python train.py --n_head=6 --n_kv_head=1 --head_dim=32 --activation="tanh_gelu" --init_std_down=0.00484 --lr=0.00577 --weight_decay=0.045 --warmup_steps=233 --decay_fraction=0.685 --batch_tokens=32768
Each number is 128 + 32 x the weight over its row's rms, rounded and kept within 0 to 255. Layers, rows and columns count from 0. Numbers have three digits each. The size before them is the row's rms in percent of the matrix's.

# layer 10 attention output (transposed), 192x96, rms 0.198, rows 5-13,36-45,68-77,100-109,132-141,164-173, columns 0-95
095:108129115078121145084149127117137117147106087188184145104127106135156148090126115125110132172070174232058159165141144101149142162117147131102128117182133075121161106102211158121106136126136144088092129124106110112150150092070052168120086105143156125101149137105135119140187106142091086174
082:167112140127136176095080176100165116111102151148141128176149155082138151096127185088140129139090091125094094133145164143142172134123152107149113145153106137124139143121121097145037140133127190111138078109128078178159127063116169049112201139121194096163162082102091130094181132095117159133
101:135142155138091176142077099064103127156157163064108143068089173097123076125125072125166124166199122131105127176122137148142084138151130116080120134180114159111097109196079082140204157101125086214130135146120163169109151118117128131160130116117141099091141125142148173158075130115155120114
097:166153120096127164165138131138081116111069075157128163045180120106120131157068114111110158115169131162133095120091107097148171112078132109154151082149108124164121139124180119101228129143160139138113156105128163083111135114094064127173129143154156110097101144103153131145072147096116111222
103:161104136165136153047111163135164158142098096172152071145099058151157074092123142156200066146162112160184169107132138185096092149147096173132148122096124047135081133155143164139138138129133132111117088092156139115150117094155106106175107145106131126173111111141072096115063120148155122106
100:103101095111115089168138182137140160123095133106122126198107173135184125047157132085146129163111154173123141140151141069115100134091105132126096120137113137173103146139115113180141148111106145158143192139168056128150138102140148155119152108225042123095115075111111082132115165097168086109
106:177136163109065143126155084034108148059134127113125075142141109176138133133130160179172116158103130149143106151142120132125155126123132131132185112086117076155097128058104174153154107141074159115188137117117108058135108160073124121134123169198138144125115087080128185103146155178126161135
094:085175149119129148092117127080110181126136152139145104191113090129127132127164120155159100094086114128114121108179142179108118171155108175095133118188114100079143112104137127117048107095088163081115123164096134155191092172118187173084179125109111142134112092117094114046147127139125206142
093:105108096153138080167092154193123104124195123075115142149091081137145103143149134125157097110161120130176175112146184137147055151150066146166139109099135102109124120188071154103143147118146121112135129127154114194101096133181131136139136100192048148134094136107106148124068145188137075099
112:089143167135103090117120188135205117170097153108157100155109140113131082188164107113092110088080075136119133103175085175097168122164120181156144126141173051101148105090136099159075135136182116071122091148146138128174135125101078146101165081128115205108132114111120139146166154129126118097
097:111130161181127139142150121127102116115069139079104101173161126135136086176183200095120157106151082064163124087096156175131149133157151090100099143122116120131131148175055101129117158035141139147169099101120128116113117207149186113092175157089125121179127096140098127079125141115126167130
092:103168129151138117140144085139192120151120103130136106143110080146146122135171054140121136103053141110109096170128131082078169145143104108129121065147171057101131142130188141127158126096126104111133118136115174087128134184101109210149115060121090138112132162154149116218077143189128119125
098:143115084118140160178190137199126135081162089176149104134137146148104163116082192119065144113135113120131128091116154101167139131130146140182119132110095171082175105122099115138171091142142173014131091138123039107145108134134117135100126192141127145109095168142111109103174116144134110088
093:127088156117113096149120106097203155104184119112128117162109181132118134136136064174122119166118148064129124093124092140114086130139124186123127206099127190096129094102047145163105120122157120145138151161148127137151140108180113141109079149081096171114159140102107136124162084175159175038
103:124132104153152126195106036160057121113140146099151120169156166101133212111165147068084112155150093150106144170148113111144156130135162108110119138148109195147133134090144105122077118128109108114139092181101102110121145132079144184057141088098143099114160109115122183100177123188128107166
088:176108113129150180135084065131140100089192170100098128090152096129087154173088113148105097134161104123176081115135125152157119166186148120140128115114116092104142122137144137114063087154098131115109113112147168150072114126080141124149077128064195109155191179168103143157100108190106188124
105:080101111123190128096090202215196141153097140135136192141135135092107138111142104086085113139133147056163128128113105079153088145157136106098124147162132130099163141178122126113120133132195088181088136144160155185128138133134150107124139116064145120080156110159116077148101082106103073147
090:132109107145115118095158127124145067164048138105114102081164134127163167141136158074105136130170158129104137142103150058134135077113118093142122129124174088114139129124135117141146102174096149179152084127148107141117119172148157056190156122135137115135131119155109174220138206031134099130
096:136152144146118169127135084069190107122113176202165112093159156118143149125129115131103152132121122080127103177077126094121168147115135052088128142134091163087134139064129125175121127126098100137090136162153117098152198197114112065108107136068183162102186150138140083110150139141112073149
095:176061099111175149126171095111093156111151078103056143139123152147096193067091143194129157144185185106156130144089195088146085090085121091089124128128064123174110109112132154140143096121128140151136153104176144106113112133157163131152092167121127086108094140137159164142087095160147160156
075:115104127069115114088123110129123101096113108162166170067108134126129127133092087161139106143118164204149103151144134134108134152095142172149167132177097115185129132078179170139153084180157146130068141128108144145155126051072079182132063096141143164069124106110162099168158104073127096150
089:183102104100132146132095161073074154102155191144145172100109205073114129129096133130104090149148089074084107100144147143154121142130132159131139178148104186141121115139073084189115139142141131126127133118155080099175087079154151075099175183150178130157140161091098140085130123125110195147
092:052122221117136164081029126091157128173136134087116130130115138115139110143149065112145152137124125175060116219166121119116145159131131115131130075145132179093091133147105114112104097109100111176108137159092181173123153094161159163171162085098125108133146091144137150139148133135130153087
077:100146139109151186107114135147124142125086079130105133139196079156139142143080164113170196110152097176181071138128153106154212144149116108161100048162123096154125138139149135064113099129147166090120075121118136116083097096086134159153137070164140104120153111128165139137080154083098097169
098:113149139147149148076131211122157149130129080187168072069084097159133037158092122175158115078100145123137142123098135160089078121098113150172132099098149103133067144128139129142190173133118137153132133064125111131152163127156126082179133145123159165157067161146111080117095145121172134135
090:132164105129078079174176196113092142109093139141108155161090167123174084115144168087130130151124113137158145103119096089122108109086106137092117138145137112123082113098117108175163158087159151169139149124119122127174143117164136154126174106238071139133103095100165079114105133066175053149
100:170154154110052143165138080051102129069168151161125118109121123204103126144133172159158164146083097150139110142087145156142148130121105154170178098088098127111083136110098165167161080139108137100196099114090085088119140114076118127144126147201155111128117142059144171095109136171128143132
073:094158149105136142135108095118144168111190117190134151137123154098100142114153105167162102124106124104075077126075174177116096207114134140166164087178082225113128129136105087117149138099121136103117160123073101124180174120086095167116127147130162127126084134097092069064144125151118177128
085:113119108145166086140102154189123116126172098056128107143072095123154123156141148090112114110172126161175159101169134139132064112106114157187130123113149133144094088172095123071121153165114149126153127117094153186100087125131170164138137096178048136147125141084079145099115167217175112095
137:105157107142094113148082158139169093127118200138160097093150147096120059204185130100134108109106065121154144096179077142102181116155115200180152131080147072090129135119143090149114151141121108113132118143116102128160152144076104130107177125165112175130157114152090082117171154147116069082
147:123136178189150146164133135128144113137104170068107112182165099156113085140145171086132134084153089067197149071097084153126141081148145108123112144087142123113094155132073088098149144079131111134164107082132130103112111164175148081102212183099125136167116096151105148091123139167141185136
132:103172126177126088130169102171141114126116080097131093167104050197128149148205134177142148104077172139093149134115124120093127125168102075099118099124165087134119104164144177085167142122137098122111121154086189110104140176137077174128073067097110129132130155127165106182109133155141076133
140:151127062127166111137231125179107125080143104155135133148166088186126173163113171140049136119085101110136115081103135124127116144143146135147132136085127129131204125122155171125140134179164162056137122118120074082160086153155119103081104118187132125138109140103116095084169124078095103126
136:133081131120100060119135122067195154115164169134154098159095162127104132119155092162110113181112155121116176113113098151069080093129138108088137188113167176116145133121090125200111125160114120155143120143138091146163144120166137099124086130118084169130127155137107100118191111176125211042
145:126111122122103108200162061147096092125123164088087169173158189086160192097170133079094143139112122153121145149135106120160151091079165087118111144169114190153157142083165106126067101113107117115089148160114128117112117133106124187082121123156138115069157111129128193122180112153080143183
144:135120165144150174101094114135144096124146149110141097079139071117071184161133130185103114138154117087171090099127134170122134139188143126139138117123135100144141101137127142113111080167109089098108089124110190125107134130086153094128095149029213099136129174140087171158126079200093187128
155:064100075140196115092140184213150107185084083109124156134133144032127120123128072102103105138196132126103138122139147091128100109134156125115084164177162123134142117192182117123135166116136097147080132155153170180149120133154139115130144101056126144100147148158129087134130096092111118131
130:137067135167171121108154135148111083134080131098106110125124134155134098138118129060086130151179138121088147139167092057163150058128146111155100196074163087132147119115139131120144140149133130176138096136184133159082128160153105088146106110130099158148171117160107174196118169041155070142
141:112129183127101169080176096051158104139087158191130127100160180137144125106121126187124149180107152092097108144095103108120191127134158094050110154141125143132149119061162099200109106136132120124102107146129111088169155145138110072104126170074185141131167140160158114117134079127100082133
073:056154116121123104105098152100136148165174138105116125182151103171132090161147116135106139142132069110041143107185114187131060087155109119104081128099110139126178071128101174116122168130196085123122138149143176143105097140106156148134160096127136134120189122107181156112142100200155090092
062:095174111158101174174059127078102121138139111089107097126121115151126137134151150095113121101134153110067135113071155137115104107203065126126129130107126201147184075168087157120082139087146063185145160164127144170135129151160221146127193099103128113150113116122134132130166132167123126101
057:163160171074157110119137105124141104141144105149164078147127148085086081182116071123141090139089061129086120126161085165114099098137159155141178126190088082147114162115192107111120137144117153172096131142137159105127145151112101145171135120189139084047174134082160124159099150077081167132
064:183106108134136168120206072164069152128092085160138127096116136108144162059114156142127139130147162121213157125080106136116103117104212110160140085082100119135120124120146129157172082142082196140118129067143106107187118105151119137138093165134131141081109118159122067130131100067132147137
071:066185113106098107088046150097170148148163170131103128159115105165163143141166093146128141138140089119049144108158126097128146176155123109115140135142123172100164123146103140125080103088146084139097165198083098167136111152144215127125128134144127123131153116131130103046182127163104102062
059:135148148143115133200158123100104121136074121118147089099099163129131122122161117122131108117161152060175154139095102146103154123199076176113054153181185123112143116128073168112118168136165140113154102146073180122143181051112111118066097116111151114075141069128126178161093131150156124117
058:105166166087166090116152113132121125126155120196137106155128124101143094181142019157121098116072072145146109116041132125160191136126122062144133136135077117123130115118175140171159118100095129123132128162123124126128101190134133183152172114113131143061129128115186096057136121145161098145
060:169093105141144188158141141175168106142158143141071164065071143165131136068131152169115138122179139196135161082154178113140112103132143123170154132115115153171197119138109128141152114117131150073130073129104062130109105175119129154163132108100109100126122103171084112084122118143087038087
066:193100099106141187141164116153108127089119094107133112133145143041155173079088179163146131099144160121169095159071180092150124141098163111128099103140087151119095137109163117159123111137136153194120104065126118119121173140153123144117145108121140108152074130106107123174072159035123173185
064:134146146148129133135120056141138108122150100154165095085172151123125142139115078143120127150140086109255114149106077140122126118090172128130166129158116049093114131108140125140157068120087155114123154156169162128186098120103109133145068165139099128040114107162114094171103101178122124140
092:121157109118097117146062153133173121134126179127178106073166151076114088189162095093129123126069062116131139116211072147120190139127120195172132100104144072100146104153117101139137102130108117121106100168121080112160125186096120147119136120171133140107152174160131115122152159195105078107
095:149154164205115165174111128126121113158098166054086106182161133157102128122151163088132129145181064072161150104114108136121121150176119093104096139121123099123083153146073087116150155112114092141150106124121146131097116157174179065119181181124103146197135091139102135072067128138124175122
093:104107150169110099102184098195176111125149078124130065173102067155135136127179092143145160082112154165168182108129124106111150145124104141120129098135132074161102156105137156092159107098143138127128124162108184090091130160127071228118089060095107116101114133152135174166126136148127066123
092:104122081131200085156208107179142131084110087172154108138160096158155160109107203114096121111132136143202116071117112168141122097109131168165109126079139113119186137081144128145113102177145163064129138108154062111159094155139113121086086161156123130143100136106091117076160121099100115162
085:132109116143129061152158120116167146145165204129123135149063176122141141142116125160147088179141167073161146095124112155110061109155102119084154197110141136094140109110050131150084134182145096156145120131141097162161128112178164113130052160127063147139131140153133095117142110084121175061
103:120135119113079112205136050140113099119142133050080166159126178093135217104184154096054156098122122127155118118153107109146138136173176104096132156164134147142128139123168106122087105101147125125102123158081152143119156121123137164073113120136121089097181084111140157177180108135083132183
098:154101149151146153096123094139172094129181131133133100081133085128091152167133112152092116117177136094173105099104100163150151132183164126135130129104133099108145108123142119077099133185142102095112099132100201109093123138080112107137097156004205157130113128150119191107130096189093177130
109:059082083167203119105106148206163102176134094137138168116150142070134161113103077096076145104184113120135150129152140092115095129145144116116077127160138153129145128164174144110098155124160113139067131123122169212134119098180120123103144107053124127135139138158133074181147109132109075147
097:135068130124168111123143099118134084114067122089114089091132144144129127134110149045106163139145136168074137155122105061178141064112166096152106169060177134136147125096156123157181141134131141180144101152154129157111117132168080084149095130116119130133170130165108185229130157111160085135
092:157147172119094182086167063079152119154060169187161139130171208162130109118098122164093136160140139083144079133083097141106164114143163112068110161121111137132138158074172111189085094113135119135108092129154140076167156109092137113113151137078175115103131091131130098163141098111107092161
# layer 10 attention value, 32x96, rms 0.21, rows 5-13, columns 0-95
102:162118078143122056148132145126159205107149145078077152101105146169175101120157113181172178109139092112120078114150115099120123131122151104133068133142141161123142157138109145111065086126150142158139164171098165126115098134138094085107104184163176111149138135130150145051024131142124132084
091:114139111155089160120150080142156127157169079131120150088162109124140093140111157142045095137138126162115108190163097089149125097133120176083141154125126163125148179167120093124120123148052162165181157090168097125118135090105103150187188134075060150127131101161104091107156088153198135096
104:083136100115089143122075139108126098125101197187135108142075131045101152100142108136108140147138152121144083077141088127132183089122117151143095142105142130141008131166143164159114156115118118074147097158200101161078146138098082094157158161119108103180154117134127089142077146137129136132
091:155107134130210168155143100161137138155149161076135084176115180159105106065153131144157132101120096128092070170155147179138131159135066156135157123109137110082060119139117165130154133077172140088080130077162110086131117144152177114142143143133157133114133127062119195165070169148166118144
106:137172119104140126175134156160122097140161160075195161141154104153094145157107119199098187115131155168133123049133194097095087129114078097179102116057137137085118053131114135075140132113117139149164095150147107133144090126101099154125182052107095176129113122116162108090142126111144144120
100:147083099138058149151181097101129144168145109139069110108167134123089137155115165075106143091128085110124193144184073155116103127096085119161123176083151108127147140113122178049140077067129131177183148144079064138132129137155070134125152138138153166141131156094129136148104162158080145122
109:137146172149125142164110133097126189171168121106182070188094145150043131095088130127066108084103202140121169109132091128101138158125141076104067098152151113149182093141122085113106138127105087108111155115186154118133128110176152143120083152148137127137065163143138104104121198142175118124
097:152155110141071101133099171143137104209134158111141142110074102166108114153116125148165050157118165148131188141143132102157169147163160083120091084142179144130125158163109148147124094098119111115097128120177142076095103117106066093105086094123165132146120100069160159130184070153151113048
099:118147094079191101213120137120134119127052153179122167137153067128061174132183149093163151100119161111130117138156103159132085136058071159138127083145144134094161149157135181136164150109100058107132140104099149110081102112125133128116140141125182145102137083155097162117184125123095141089